python train.py --hidden_size=192 --num_attention_heads=6 --init="normal" --init_std_qkv=0.0406 --init_std_o=0.0 --optimizer="soap_variant" --max_grad_norm=0.5 --warmup_steps=200 --max_seq_len=256 --doc_mask=false
Each number is 200 + 20 x the weight over its row's rms, rounded and kept within 0 to 999. Layers, rows and columns count from 0. The size before them is the row's rms in percent of the matrix's.

# layer 8 attention query, 192x192, rms 0.164, rows 0-31, columns 96-191
101,223,206,166,220,198,202,214,200,169,171,203,243,183,188,182,180,216,206,202,198,198,178,199,178,192,213,225,213,219,184,175,227,195,183,214,190,187,194,221,210,192,166,204,204,188,193,188,229,176,203,181,186,208,191,162,207,220,184,210,194,189,190,163,181,196,171,199,152,184,189,233,215,173,169,227,221,193,206,240,185,254,180,192,159,214,163,211,224,222,209,179,226,197,197,227,206
115,218,166,209,174,200,217,194,221,230,220,225,214,237,207,195,189,225,194,197,229,223,208,221,178,210,188,155,192,185,199,207,187,213,192,224,204,173,161,208,194,219,232,176,180,212,193,225,185,209,249,227,199,209,211,198,220,190,207,193,162,171,235,144,242,215,195,190,191,188,176,207,199,185,189,232,212,256,212,232,167,198,198,215,175,204,216,208,188,200,210,180,206,226,222,163,253
096,202,206,180,195,215,231,218,211,206,219,229,179,221,175,197,198,211,181,212,178,226,197,190,199,222,214,220,193,204,228,205,203,166,201,185,191,174,199,174,193,201,214,225,229,193,199,167,203,215,191,205,212,178,172,250,248,211,221,213,192,173,225,202,213,240,183,210,188,246,183,181,206,180,218,214,173,223,196,201,207,194,193,188,206,188,253,211,179,172,177,232,194,229,190,180,208
105,238,221,216,195,184,246,223,207,186,204,214,191,170,198,199,221,190,220,212,232,177,220,179,220,201,196,209,247,207,230,172,160,194,169,244,164,180,213,206,229,215,188,201,179,200,198,193,209,221,189,177,219,228,206,234,206,191,179,130,225,186,201,229,205,184,205,180,177,194,229,183,210,193,176,210,212,213,227,185,226,167,228,165,201,201,183,201,151,156,213,227,221,224,195,198,226
102,168,205,209,173,191,222,209,192,182,224,213,217,186,205,188,198,177,201,180,169,207,177,179,196,202,186,187,162,214,219,155,196,242,188,206,212,190,167,210,194,205,210,176,201,199,199,218,226,234,221,209,187,178,217,184,201,182,159,210,197,168,214,211,194,234,182,179,205,210,238,203,195,218,216,177,232,227,237,209,170,218,179,206,177,193,207,176,232,173,173,175,159,211,176,206,174
105,191,175,224,226,215,179,202,216,193,202,209,233,173,159,178,192,183,198,196,208,206,203,200,222,261,193,207,191,200,194,202,200,179,224,203,191,179,208,204,179,226,195,206,174,186,204,205,202,214,198,187,186,225,198,200,210,175,201,218,223,188,167,191,198,185,217,208,217,197,200,205,216,210,201,184,198,196,203,182,223,212,221,196,196,185,187,225,214,149,182,164,238,210,218,232,212
100,193,244,196,186,225,181,231,199,199,186,219,189,210,194,210,189,167,206,160,209,186,175,225,220,217,155,176,174,158,206,190,216,220,180,209,222,197,186,209,222,214,211,196,218,210,192,206,172,184,184,184,200,189,192,215,203,199,202,192,201,172,166,205,190,183,177,220,169,203,204,213,200,163,226,220,190,215,191,165,213,209,219,183,185,207,184,251,208,208,204,205,219,173,187,165,178
111,221,232,218,197,173,201,174,199,226,205,214,188,228,218,207,228,253,203,237,204,185,217,210,210,198,220,185,192,227,181,235,220,230,220,217,164,189,177,166,209,211,187,253,177,194,179,163,164,216,175,180,160,220,218,204,192,181,204,172,222,150,202,206,226,208,214,204,192,185,191,150,176,214,194,207,184,188,197,182,195,169,201,204,200,209,166,194,217,196,212,211,178,192,226,191,152
099,223,204,210,201,202,198,198,210,208,217,182,208,229,212,194,185,161,177,194,182,220,180,193,213,180,238,169,164,231,199,208,177,196,205,184,200,203,194,218,209,210,165,201,229,181,186,200,209,195,207,172,216,186,249,215,197,238,213,248,206,180,198,225,186,188,193,182,182,199,206,190,178,161,208,226,214,228,202,147,206,195,234,204,250,199,209,182,194,194,214,221,188,220,204,162,215
099,197,223,212,210,227,185,208,235,211,211,209,195,194,204,169,169,238,176,201,196,226,205,204,200,182,197,190,231,178,218,209,220,181,187,210,196,185,244,206,220,203,198,179,200,204,150,221,213,166,181,187,204,175,206,176,226,192,217,181,198,193,191,203,221,240,212,221,228,172,195,171,196,214,194,204,166,199,189,233,179,240,224,209,204,231,219,183,205,169,166,234,172,204,226,165,212
111,208,180,238,220,194,178,183,196,239,208,219,195,194,187,215,211,184,203,178,194,227,202,215,208,190,231,187,194,208,206,199,207,216,228,212,196,180,186,200,175,226,193,241,247,188,191,205,201,201,216,169,181,159,198,201,238,183,198,209,182,251,208,218,193,206,211,216,233,182,175,174,174,197,158,199,204,183,221,182,179,205,202,187,186,154,175,214,220,183,235,184,192,197,210,214,194
106,213,234,226,202,217,176,193,212,222,214,189,177,220,173,170,177,242,199,203,187,182,191,193,172,192,193,162,175,240,214,223,135,220,150,216,204,201,211,176,191,203,218,200,215,204,188,179,203,222,206,181,210,197,212,226,248,204,164,224,189,183,226,186,195,194,230,201,185,210,194,195,202,196,209,189,210,193,206,213,189,160,179,210,188,218,216,180,179,217,219,252,185,225,218,218,216
105,182,168,207,213,202,190,217,177,203,162,205,208,202,208,188,154,157,203,202,227,202,183,244,201,209,182,207,227,203,237,204,201,227,199,228,189,220,152,214,207,196,166,218,186,204,176,175,223,223,214,189,198,193,189,201,200,193,239,204,169,191,198,171,203,199,214,184,195,190,223,209,234,159,198,226,217,187,220,204,214,184,210,161,216,201,198,184,163,223,187,186,195,240,226,199,209
107,258,201,205,165,191,201,227,204,183,167,212,230,184,180,204,206,207,198,205,209,166,226,192,196,229,226,189,212,208,226,196,230,204,199,210,189,199,228,241,175,210,202,157,204,212,197,170,202,181,199,197,169,173,202,180,215,215,217,226,176,220,195,202,180,217,210,236,224,220,200,219,180,205,216,173,176,220,182,234,193,186,179,180,167,211,181,181,219,206,194,181,177,210,178,170,221
102,158,189,210,192,196,212,172,190,221,193,226,231,213,191,243,195,172,187,205,199,204,226,238,182,225,210,210,204,172,210,237,220,172,185,207,165,213,210,190,158,208,194,217,223,209,178,185,192,211,195,227,223,183,202,200,187,190,198,218,210,202,219,193,177,222,187,201,217,232,198,228,225,232,175,175,216,208,197,163,209,210,166,212,174,178,205,171,209,217,213,231,175,231,164,191,187
101,242,207,167,194,199,202,200,204,199,201,224,186,187,148,225,192,190,185,252,186,165,223,209,191,206,190,200,191,203,189,215,165,240,251,200,205,212,200,206,229,201,217,189,214,227,176,186,235,174,213,189,160,208,203,216,220,209,206,177,185,183,188,187,223,158,180,207,189,181,153,228,175,229,203,183,201,185,190,197,211,243,213,186,183,212,201,189,224,213,194,178,207,186,185,213,249
101,178,190,211,201,188,253,173,188,218,189,222,188,174,169,165,167,183,212,185,218,225,189,170,164,186,190,214,200,222,206,202,246,186,191,205,194,179,200,203,188,207,172,200,192,210,203,220,171,207,162,199,184,203,191,194,196,180,180,213,191,206,195,186,194,204,189,202,225,224,194,194,185,177,216,172,198,188,181,195,209,200,190,233,215,201,200,217,178,209,233,187,221,223,244,224,198
102,194,223,202,211,233,187,173,226,213,218,231,199,166,214,218,197,189,212,185,210,210,222,183,172,168,219,193,204,194,209,203,234,219,191,212,212,185,202,177,223,193,216,187,161,214,205,185,190,185,159,169,203,243,197,182,193,191,187,237,216,203,180,180,245,186,210,221,246,172,192,201,217,217,218,229,194,246,176,209,204,223,192,196,197,220,237,189,199,213,195,199,203,186,169,187,192
104,183,197,234,178,221,216,163,210,175,215,200,220,196,152,194,187,196,188,193,208,194,203,199,210,201,190,219,213,225,176,178,205,241,199,204,181,180,208,195,216,230,196,175,177,183,213,204,188,214,204,211,195,168,207,193,205,208,198,157,174,168,175,203,219,238,193,177,166,184,227,226,195,158,207,234,207,204,222,196,197,198,201,224,222,224,189,209,220,145,177,184,165,201,180,172,209
091,212,167,211,160,173,197,178,196,195,186,213,227,231,193,227,207,216,194,180,204,197,212,194,209,193,226,191,215,206,223,202,169,197,156,209,212,239,164,202,175,178,178,206,191,206,212,167,198,210,200,189,193,212,224,208,201,192,188,178,216,251,201,166,199,203,196,209,223,199,199,224,178,136,164,214,201,212,214,213,208,206,246,196,225,209,202,174,222,212,174,192,197,212,191,182,196
104,191,191,192,210,179,204,194,220,239,188,191,192,212,220,195,187,185,206,207,168,193,203,194,197,160,188,211,205,203,216,187,246,216,169,226,225,201,204,213,191,219,199,222,201,248,190,236,208,211,200,236,187,134,171,197,217,204,239,191,178,205,228,206,197,179,193,174,201,203,176,180,211,191,209,218,214,194,198,206,164,217,187,222,210,202,182,197,192,222,167,164,212,207,223,198,189
102,204,185,203,270,198,201,210,219,176,188,229,188,204,195,175,202,233,146,192,218,201,213,180,192,222,187,209,219,213,195,195,206,201,193,175,215,189,177,216,181,167,180,184,208,164,214,168,180,191,200,199,249,202,221,194,205,187,216,206,193,184,162,212,195,180,175,222,202,167,189,189,189,195,244,227,220,187,192,205,209,199,179,197,195,232,208,207,184,209,217,234,195,169,200,198,214
107,176,207,204,223,192,201,232,214,206,197,191,242,255,177,219,186,225,172,187,188,207,174,166,202,168,206,178,198,170,208,194,228,193,180,192,209,177,199,179,197,199,187,179,188,222,206,204,202,193,207,226,182,202,195,208,188,186,199,181,234,207,207,207,203,176,229,224,222,210,166,190,193,199,214,169,213,207,203,214,224,209,212,146,191,192,173,242,224,212,183,199,199,184,191,185,194
108,226,192,181,182,227,182,209,194,194,190,261,180,215,227,203,175,217,196,171,208,219,196,198,194,188,165,200,162,198,201,225,207,197,200,237,237,179,227,206,219,219,212,199,173,157,186,175,199,191,214,198,204,190,193,173,176,182,176,184,274,217,165,205,216,205,218,210,228,191,219,175,203,189,209,199,216,194,215,191,181,199,208,192,187,196,169,207,201,170,195,184,195,217,194,213,202
095,211,215,198,174,184,187,219,159,176,192,190,211,202,209,233,227,197,188,197,190,204,188,182,212,169,202,215,207,222,195,181,230,198,202,185,207,205,208,155,159,183,182,164,199,213,209,225,181,188,196,206,168,227,209,225,214,215,201,234,150,182,199,219,191,196,205,170,206,200,199,192,197,199,196,184,188,225,192,182,222,213,193,156,227,204,211,206,152,184,186,227,219,234,211,159,231
101,173,189,207,232,170,162,175,203,206,184,208,161,210,205,167,154,172,198,179,204,194,194,246,208,217,170,214,192,217,182,193,216,180,181,215,191,182,209,249,180,203,218,169,188,182,196,239,163,203,220,205,219,226,193,195,173,202,209,212,244,213,201,216,240,213,198,214,200,190,218,231,213,225,178,192,227,206,215,190,196,198,213,206,185,187,180,165,213,219,206,189,208,157,179,204,190
098,191,186,198,218,219,217,180,209,189,196,227,207,193,191,190,207,215,204,221,210,185,198,166,169,205,184,190,219,233,220,230,190,220,215,172,190,218,204,162,179,187,220,205,197,204,219,175,202,201,238,242,200,203,162,171,202,203,198,205,241,210,220,212,192,212,212,211,176,181,221,242,203,206,229,189,209,212,197,170,200,181,179,184,216,239,145,166,174,212,192,195,239,231,238,218,167
106,235,192,207,230,184,190,201,200,198,219,208,194,195,184,233,184,166,189,194,215,211,206,165,178,217,188,239,209,190,207,176,227,162,192,188,186,198,203,211,215,198,183,196,167,178,197,207,189,154,218,210,234,167,229,167,183,156,177,211,207,228,191,210,212,166,192,178,158,182,174,179,210,190,201,182,186,173,171,206,241,184,246,212,215,170,220,215,208,210,201,186,194,178,186,195,191
111,201,168,186,228,212,182,194,201,149,183,192,219,229,158,201,212,181,165,194,211,194,178,182,161,203,222,198,200,203,201,241,237,193,186,203,175,211,232,215,195,227,221,212,189,190,160,190,229,175,215,204,213,206,219,214,173,198,218,188,204,191,204,176,205,209,193,203,205,195,205,207,211,204,199,199,199,187,230,195,213,208,195,173,203,201,227,178,220,206,189,169,218,185,212,199,185
101,213,196,181,194,189,209,202,202,190,212,235,197,229,171,186,227,204,208,227,212,229,185,209,154,208,209,206,205,218,215,163,182,198,206,234,170,198,187,181,170,211,212,186,192,225,195,217,209,238,227,171,207,180,179,237,172,208,185,225,221,219,190,163,187,217,205,175,233,184,188,179,214,197,211,220,212,164,191,180,206,224,179,201,190,199,219,223,181,211,207,217,215,201,184,190,184
103,190,193,221,190,182,173,191,193,213,165,178,213,179,189,207,211,215,191,219,214,222,195,221,166,171,211,180,239,243,210,197,152,186,194,170,190,193,238,226,145,193,215,170,221,212,220,209,170,211,227,210,179,202,220,194,195,186,192,173,229,212,191,207,193,183,211,236,188,225,189,189,205,179,225,211,211,169,181,188,192,181,195,243,214,181,217,211,196,181,171,223,184,192,222,209,240
100,230,221,168,196,226,223,212,182,224,179,198,200,216,180,204,207,181,198,191,187,202,231,179,177,203,180,167,208,223,224,195,221,213,197,204,201,226,186,196,191,251,172,190,199,254,238,238,166,166,216,195,209,174,193,217,190,207,191,220,182,166,180,193,212,215,201,180,195,184,200,175,235,196,240,226,201,190,221,207,179,194,200,187,170,218,199,196,203,220,180,217,209,203,195,201,225
# layer 8 attention key, 192x192, rms 0.168, rows 0-31, columns 96-191
103,212,208,194,174,197,216,217,224,148,195,215,200,181,203,183,224,191,223,201,202,192,198,177,200,191,218,243,212,206,184,142,232,238,221,188,204,197,169,218,228,187,193,175,197,197,190,210,210,178,170,179,195,199,204,165,216,214,177,177,201,200,194,220,189,167,174,200,195,195,188,224,225,218,227,236,193,202,209,233,209,229,181,204,214,218,197,181,239,188,171,177,233,172,226,237,229
100,182,201,228,160,192,206,164,235,229,237,198,184,215,206,216,194,209,191,190,211,239,213,204,149,183,185,192,176,208,206,179,181,218,212,209,187,175,178,212,216,212,217,175,205,208,201,214,219,200,197,172,180,176,182,239,217,196,221,178,174,199,234,186,198,189,201,232,248,168,185,192,184,236,188,201,187,269,166,213,179,210,201,195,193,192,223,203,184,194,172,196,180,217,216,172,222
101,219,183,212,204,187,221,199,192,212,211,197,191,212,172,220,189,159,205,175,183,180,213,179,229,229,219,230,226,202,197,217,193,212,210,211,206,203,218,164,212,212,194,230,213,208,196,208,248,225,210,191,225,202,204,199,220,212,171,185,206,168,199,171,234,199,185,189,227,211,178,159,179,188,218,222,162,240,205,192,174,206,168,168,192,212,223,222,195,206,194,224,198,213,214,201,170
097,184,175,203,228,216,191,201,159,173,200,203,203,176,200,194,183,233,226,204,210,193,223,207,191,196,187,163,197,179,186,183,200,194,170,205,173,189,170,216,218,193,187,213,215,199,191,179,213,194,237,196,228,216,226,186,222,238,199,202,218,211,189,217,185,197,198,210,210,190,214,215,226,205,195,242,213,223,206,208,188,180,184,179,170,211,204,206,165,219,205,231,268,187,186,217,224
102,160,181,185,201,178,218,225,197,184,234,172,201,207,195,206,207,190,231,190,160,219,200,207,189,184,199,222,198,204,207,187,188,222,176,235,178,185,194,202,216,182,233,166,219,231,262,202,166,229,216,242,191,201,214,155,174,191,197,225,196,177,193,226,202,190,190,223,207,202,187,223,229,242,212,189,217,234,218,199,204,188,179,206,227,199,188,214,202,192,186,198,212,199,167,184,192
104,205,152,209,216,190,177,200,206,214,160,208,230,187,191,193,207,220,216,191,216,208,185,194,209,201,187,147,211,188,211,211,191,183,200,212,210,218,194,213,165,188,192,196,216,182,197,206,236,238,199,184,229,212,168,219,213,205,205,183,195,198,228,218,228,204,197,171,212,175,177,230,183,225,199,198,218,154,178,161,228,206,187,204,219,195,194,203,198,202,197,166,234,177,224,211,198
097,171,221,182,194,223,194,207,210,196,182,198,188,184,219,187,210,187,198,171,204,205,165,204,200,185,156,214,215,216,207,203,201,228,240,194,216,196,160,190,197,210,221,189,210,230,218,202,191,191,173,216,188,198,214,204,214,212,221,151,213,177,177,223,211,172,175,196,187,169,215,172,223,164,212,200,206,203,189,160,175,228,175,177,187,203,186,219,217,211,182,210,196,158,179,201,187
110,211,207,171,167,200,189,189,213,205,181,240,191,238,207,203,213,195,208,201,220,220,225,222,208,216,215,158,210,187,191,205,201,201,183,162,179,213,199,185,171,211,182,246,197,190,186,196,167,224,206,198,231,227,215,195,175,180,227,198,182,186,201,180,161,193,201,216,212,217,176,212,174,236,235,237,226,178,161,171,165,188,186,226,185,179,198,206,249,202,180,200,189,180,196,199,148
090,172,175,197,203,232,184,196,199,201,216,158,228,246,201,208,207,195,182,206,197,195,190,204,158,217,223,194,204,231,173,202,173,204,195,211,172,245,180,205,218,221,175,186,176,201,195,210,216,192,229,200,236,207,197,193,205,212,180,218,198,235,195,208,182,202,219,201,176,195,189,182,216,158,208,195,201,190,184,214,206,244,203,207,195,179,189,195,214,221,228,222,157,208,198,190,179
099,193,217,204,179,220,195,232,208,205,214,193,204,215,172,201,192,186,176,220,191,233,222,194,225,184,177,227,234,195,234,186,193,179,194,221,198,207,247,236,224,219,197,208,214,229,170,218,219,202,230,173,215,192,177,187,245,182,210,173,182,185,189,219,181,190,218,208,206,181,169,177,164,228,209,203,206,200,172,187,203,231,202,189,218,235,219,236,198,189,210,197,164,160,188,201,221
104,226,214,226,187,199,172,219,195,266,185,226,167,196,203,201,211,179,216,179,190,196,237,185,222,190,225,197,216,202,205,203,181,203,210,220,199,191,179,215,190,224,226,236,200,207,171,186,186,206,171,168,198,171,209,195,195,209,202,240,186,229,204,235,228,218,219,195,188,175,211,175,203,224,201,186,186,217,183,188,173,217,202,188,193,155,160,181,200,201,196,186,171,206,211,220,182
099,228,190,218,170,203,176,207,188,198,233,209,169,231,178,211,168,232,197,228,221,182,192,195,192,178,195,190,165,193,168,207,208,207,172,214,177,175,202,202,211,189,226,191,198,221,217,194,149,207,212,213,203,212,212,229,195,173,165,207,200,180,216,183,196,254,217,191,206,226,181,207,192,175,197,193,179,196,201,214,220,186,207,158,191,189,211,160,181,227,214,263,193,205,184,238,191
105,204,157,171,198,175,192,174,215,226,181,201,190,174,210,193,203,174,208,204,209,203,190,218,207,243,214,197,190,246,201,213,209,217,240,202,182,184,185,210,212,180,182,218,233,228,217,180,154,182,217,185,172,178,206,177,208,157,252,182,183,212,193,218,210,177,215,205,181,178,220,211,188,161,175,205,207,179,237,202,202,190,232,181,217,208,191,204,155,219,195,194,208,200,215,214,243
100,200,200,175,216,204,241,224,165,170,205,234,234,199,164,226,196,211,192,202,233,189,199,188,209,232,192,180,198,200,203,200,213,191,206,199,182,201,206,199,207,210,179,179,167,208,227,187,206,203,181,208,203,202,175,206,221,190,223,209,141,206,200,229,213,191,189,210,182,173,172,194,168,232,190,199,173,232,155,224,203,203,206,182,175,202,215,205,192,186,192,175,202,219,208,182,211
100,193,216,165,172,185,211,229,194,200,213,232,234,185,145,187,190,190,183,218,199,181,203,206,188,208,225,194,219,193,217,185,172,190,207,167,155,202,218,230,148,221,213,182,178,217,218,225,198,209,177,212,208,164,197,214,213,202,198,199,203,201,194,222,198,207,176,162,182,222,179,200,195,238,201,168,199,228,229,183,198,208,186,220,176,189,185,179,191,199,200,182,215,180,143,211,184
096,202,194,173,206,175,182,209,189,175,159,178,156,221,153,202,210,216,210,213,220,205,235,234,199,222,182,198,211,223,183,169,172,216,199,183,196,213,174,215,211,192,232,145,203,208,180,198,220,196,222,200,192,190,170,242,192,220,197,208,229,187,173,225,227,183,213,218,204,202,185,204,205,198,184,147,219,187,186,182,207,211,193,194,220,178,191,224,204,227,176,210,202,207,209,200,207
098,192,166,183,181,194,217,173,169,211,220,222,200,161,179,192,185,172,207,205,213,221,199,207,186,195,186,236,217,191,186,191,214,192,234,219,169,164,247,214,200,190,186,229,196,220,179,191,165,228,205,156,199,220,209,187,208,193,190,201,193,238,185,192,194,165,177,196,200,222,184,197,206,189,187,213,238,197,201,196,190,190,178,211,192,181,154,202,221,220,207,202,214,213,235,198,204
100,187,202,185,183,180,179,221,196,193,183,213,212,150,237,206,203,180,206,209,204,194,219,192,175,185,213,233,217,195,211,209,170,194,201,206,211,222,238,171,194,214,186,174,205,221,172,191,210,220,197,190,188,215,216,170,163,194,172,206,180,188,197,193,230,221,181,187,207,184,241,184,195,192,226,207,207,210,207,205,187,192,220,201,182,226,221,205,179,209,187,176,180,203,160,173,199
104,193,179,232,229,171,191,170,216,216,207,190,215,180,172,183,185,201,199,217,171,183,188,208,198,189,173,213,212,222,217,203,181,169,231,198,193,192,204,172,193,173,153,172,223,201,197,201,209,222,227,237,207,138,205,190,173,221,206,217,187,192,207,210,164,183,175,219,210,224,214,235,194,209,206,207,160,211,194,214,189,232,218,201,202,199,221,207,238,174,210,184,188,189,188,198,204
098,213,165,186,169,199,189,216,234,173,187,185,227,198,198,183,209,176,226,239,195,164,209,187,192,177,220,214,197,197,236,228,193,190,163,157,204,224,192,208,206,221,171,249,170,221,184,194,171,219,209,227,206,209,212,204,210,207,199,179,205,219,180,185,188,217,200,194,214,212,182,194,182,198,186,189,174,176,179,228,210,183,207,209,188,183,193,190,227,224,185,165,196,248,215,197,180
103,189,168,202,216,187,210,169,219,226,187,190,201,234,209,207,164,212,171,193,209,185,215,208,202,179,219,169,225,208,195,208,212,185,212,202,186,197,189,225,233,229,195,228,196,189,203,210,198,185,189,231,176,201,198,161,213,223,216,192,220,216,176,209,188,187,229,208,213,219,198,203,188,199,204,182,199,192,229,207,188,208,194,203,239,203,214,181,200,192,185,183,195,196,226,199,204
095,210,218,232,232,194,213,211,192,185,177,186,192,186,183,160,172,204,175,197,218,171,230,198,209,228,189,225,209,220,162,191,219,230,194,212,191,192,209,181,175,229,192,197,227,176,230,180,181,192,179,160,232,220,221,191,183,173,219,181,206,220,203,220,216,203,200,205,208,199,199,204,158,184,201,213,177,165,161,210,212,216,195,215,191,202,190,222,185,207,213,233,190,172,233,200,232
105,212,189,234,211,162,232,223,206,182,223,186,238,209,201,203,172,166,197,194,211,182,183,213,199,210,209,214,216,198,196,189,204,213,185,184,230,127,179,221,187,229,174,174,191,204,197,199,183,192,198,246,155,235,168,225,211,216,153,191,208,201,203,217,200,192,209,237,216,175,203,210,179,204,227,194,207,218,199,172,184,205,211,191,199,234,185,228,200,240,145,181,193,203,178,216,168
105,219,170,174,178,199,216,190,188,201,228,246,186,211,229,193,204,223,195,167,175,249,175,200,172,191,167,189,183,224,189,196,190,170,219,205,192,190,204,200,187,238,222,214,201,219,206,222,193,204,205,185,202,199,207,197,182,179,201,185,210,214,236,185,207,149,184,210,225,216,222,182,172,200,210,190,193,184,227,196,229,192,191,184,195,171,208,219,191,181,197,196,234,217,187,194,213
098,207,210,174,190,238,192,234,167,169,237,212,201,217,211,194,217,217,207,183,227,200,197,187,205,215,207,193,228,180,203,237,222,190,199,214,193,219,223,179,164,205,210,194,197,232,226,210,197,170,260,194,190,224,203,200,185,214,188,206,173,210,169,229,202,207,184,174,180,206,184,218,216,205,177,201,178,195,168,217,222,195,232,180,187,200,172,218,182,209,179,193,228,203,223,173,240
101,159,189,170,228,222,203,163,213,208,197,227,175,203,199,159,189,180,193,200,177,188,180,223,202,182,190,201,192,211,180,191,202,219,203,217,222,211,202,215,154,181,224,181,168,199,208,245,185,201,177,206,197,170,196,177,193,205,219,206,234,222,219,196,223,238,194,208,221,195,217,200,176,234,192,219,218,191,223,194,196,208,200,211,194,216,208,189,176,212,228,185,224,180,217,193,177
095,248,189,218,179,224,202,182,227,220,200,210,190,206,185,240,196,243,212,193,187,218,235,183,186,235,217,181,193,194,161,185,187,205,226,210,199,220,215,185,188,205,188,153,194,190,180,225,197,195,216,213,189,173,203,196,206,183,181,187,199,199,185,232,214,217,198,205,205,206,208,229,162,223,200,178,179,239,167,227,202,176,203,184,205,199,143,200,157,192,180,189,215,192,195,195,179
099,191,206,218,177,192,206,232,166,182,199,230,188,204,200,203,172,153,217,181,190,201,219,154,202,203,217,222,200,215,192,196,169,186,173,219,195,194,181,220,185,190,195,212,143,182,225,209,213,181,201,235,204,157,220,200,200,163,201,221,210,228,162,176,217,143,229,191,180,221,172,196,199,177,186,197,225,168,181,227,156,181,229,175,183,206,207,218,196,195,211,212,195,200,170,212,258
098,203,197,218,193,199,210,252,196,179,210,215,199,228,202,181,230,196,207,228,195,225,206,195,168,190,211,199,180,192,169,186,207,238,184,200,168,201,231,194,199,187,202,208,187,205,200,214,184,202,223,216,181,198,161,217,206,166,205,202,152,233,207,175,214,257,187,235,190,211,187,194,206,161,142,165,205,174,204,173,237,233,209,216,201,194,223,197,190,219,165,195,233,180,178,214,201
101,235,202,212,198,156,207,192,208,174,209,203,199,221,195,196,243,175,202,223,212,189,207,215,208,229,245,211,178,192,171,212,225,215,219,191,170,169,180,221,174,160,227,165,175,198,220,198,219,196,227,182,201,218,204,182,210,182,193,239,201,203,202,217,213,208,203,189,250,194,175,203,210,178,214,189,243,208,209,158,181,212,193,192,194,196,213,174,215,215,213,221,205,199,187,203,207
100,167,212,190,163,172,192,163,178,225,216,202,195,200,168,216,229,207,247,211,203,212,214,242,218,171,204,181,212,202,192,207,146,178,216,199,208,183,198,173,167,200,179,194,199,229,218,184,224,216,229,189,212,228,219,203,206,196,207,181,254,192,202,207,195,196,177,201,195,191,246,208,211,161,203,192,188,199,181,205,218,189,211,204,235,197,197,217,206,199,223,198,180,193,244,189,196
100,207,227,208,180,221,195,199,180,228,194,168,181,211,179,190,220,193,206,163,181,214,216,201,210,191,201,213,190,198,227,193,222,210,226,186,176,208,202,230,185,223,147,205,183,227,225,180,205,176,188,170,227,224,197,219,196,173,195,244,195,163,164,242,178,208,181,187,183,223,224,197,229,193,198,229,198,202,201,160,200,211,204,192,171,221,192,201,197,200,179,196,200,202,182,227,197
# layer 8 attention value, 192x192, rms 0.217, rows 0-4, columns 96-191
092,193,230,201,182,168,196,224,198,175,231,182,195,216,201,248,235,199,207,208,174,203,202,222,241,215,193,209,197,188,155,179,214,214,231,219,208,199,192,217,178,197,183,199,222,206,215,176,212,203,192,177,200,201,182,196,194,266,199,207,210,220,183,187,228,213,219,194,193,195,182,229,209,221,211,194,191,198,186,210,211,178,191,208,151,182,175,229,173,185,205,207,202,199,196,192,224
102,198,205,191,200,216,186,193,206,223,238,222,202,211,181,214,188,219,205,201,219,179,188,188,230,220,208,212,202,213,202,178,179,177,185,201,208,184,215,186,195,220,191,184,213,168,212,187,161,216,194,167,185,176,213,200,214,168,200,211,221,177,227,180,196,251,199,202,194,208,227,149,173,159,202,218,192,191,217,180,232,206,197,166,228,193,197,193,200,162,218,184,201,209,180,210,190
098,261,186,235,206,232,179,166,167,223,169,205,170,195,173,216,207,202,221,182,161,189,221,224,208,242,189,219,201,212,192,211,224,223,222,186,221,179,208,222,181,177,208,234,216,195,213,194,174,171,209,228,225,164,182,197,216,202,188,211,180,201,173,189,221,194,199,224,192,185,206,200,177,165,216,190,181,193,184,173,214,198,155,196,220,186,186,235,185,247,174,178,213,223,204,197,205
093,221,216,209,212,225,191,147,169,216,198,249,182,177,197,185,172,196,217,185,190,205,209,197,205,201,204,215,182,201,220,226,185,200,189,200,199,210,221,189,169,188,191,203,199,189,224,218,229,221,181,194,230,243,197,215,213,172,176,202,185,215,183,210,232,196,191,149,217,165,205,205,179,175,194,185,192,194,210,163,182,242,200,189,205,204,199,194,217,219,210,194,186,212,197,192,193
096,205,195,181,198,165,192,216,205,192,228,186,212,222,173,181,221,199,231,211,200,228,194,205,243,169,218,226,171,183,223,200,179,152,209,238,195,174,187,221,180,235,171,181,168,185,206,190,213,221,229,170,203,214,186,222,194,187,183,197,179,170,200,237,214,231,237,208,198,216,176,187,186,191,205,180,216,174,222,191,214,202,219,216,191,200,196,197,199,196,221,172,217,184,211,198,174
# layer 8 attention output (transposed), 192x192, rms 0.192, rows 0-3, columns 96-191
096,202,166,220,205,187,229,186,217,235,199,185,206,201,230,159,181,202,217,207,203,171,163,246,154,191,218,206,227,219,204,219,197,214,187,193,179,167,206,206,190,188,197,170,183,211,180,197,188,220,198,219,184,244,187,197,202,205,201,213,209,184,184,181,208,184,196,219,188,185,191,181,225,147,185,226,226,189,169,213,182,183,201,225,224,152,190,207,205,231,216,180,175,160,200,177,197
106,187,251,192,187,222,211,215,223,176,206,178,197,208,195,167,221,182,181,230,178,208,187,216,201,224,201,222,231,221,217,209,212,213,209,183,211,210,175,191,208,185,205,195,224,205,221,206,202,222,197,201,233,234,196,184,201,250,213,227,207,188,197,197,206,201,167,196,202,185,201,211,183,200,209,187,180,196,172,236,206,192,201,197,199,245,216,166,223,194,167,215,199,248,221,193,218
097,220,230,179,196,152,220,223,185,178,227,176,192,218,234,199,194,208,207,210,205,202,191,192,186,194,195,176,163,179,194,183,163,176,207,221,195,160,194,171,194,185,230,185,200,217,209,218,234,236,195,189,194,222,213,193,186,193,176,182,218,195,233,195,198,183,196,162,223,196,195,184,216,210,203,205,187,200,168,175,176,201,222,191,200,196,195,190,205,176,216,189,194,217,169,218,191
098,232,205,193,178,175,213,226,176,181,216,198,165,225,186,213,212,242,230,199,213,203,197,184,223,189,208,218,190,215,164,178,184,192,182,186,228,169,213,218,204,192,208,187,192,171,252,193,186,171,173,198,217,192,207,207,200,188,192,205,195,194,193,188,176,177,216,222,188,211,170,224,202,206,183,190,203,198,200,216,202,181,233,181,172,221,153,199,233,202,204,197,269,193,197,201,185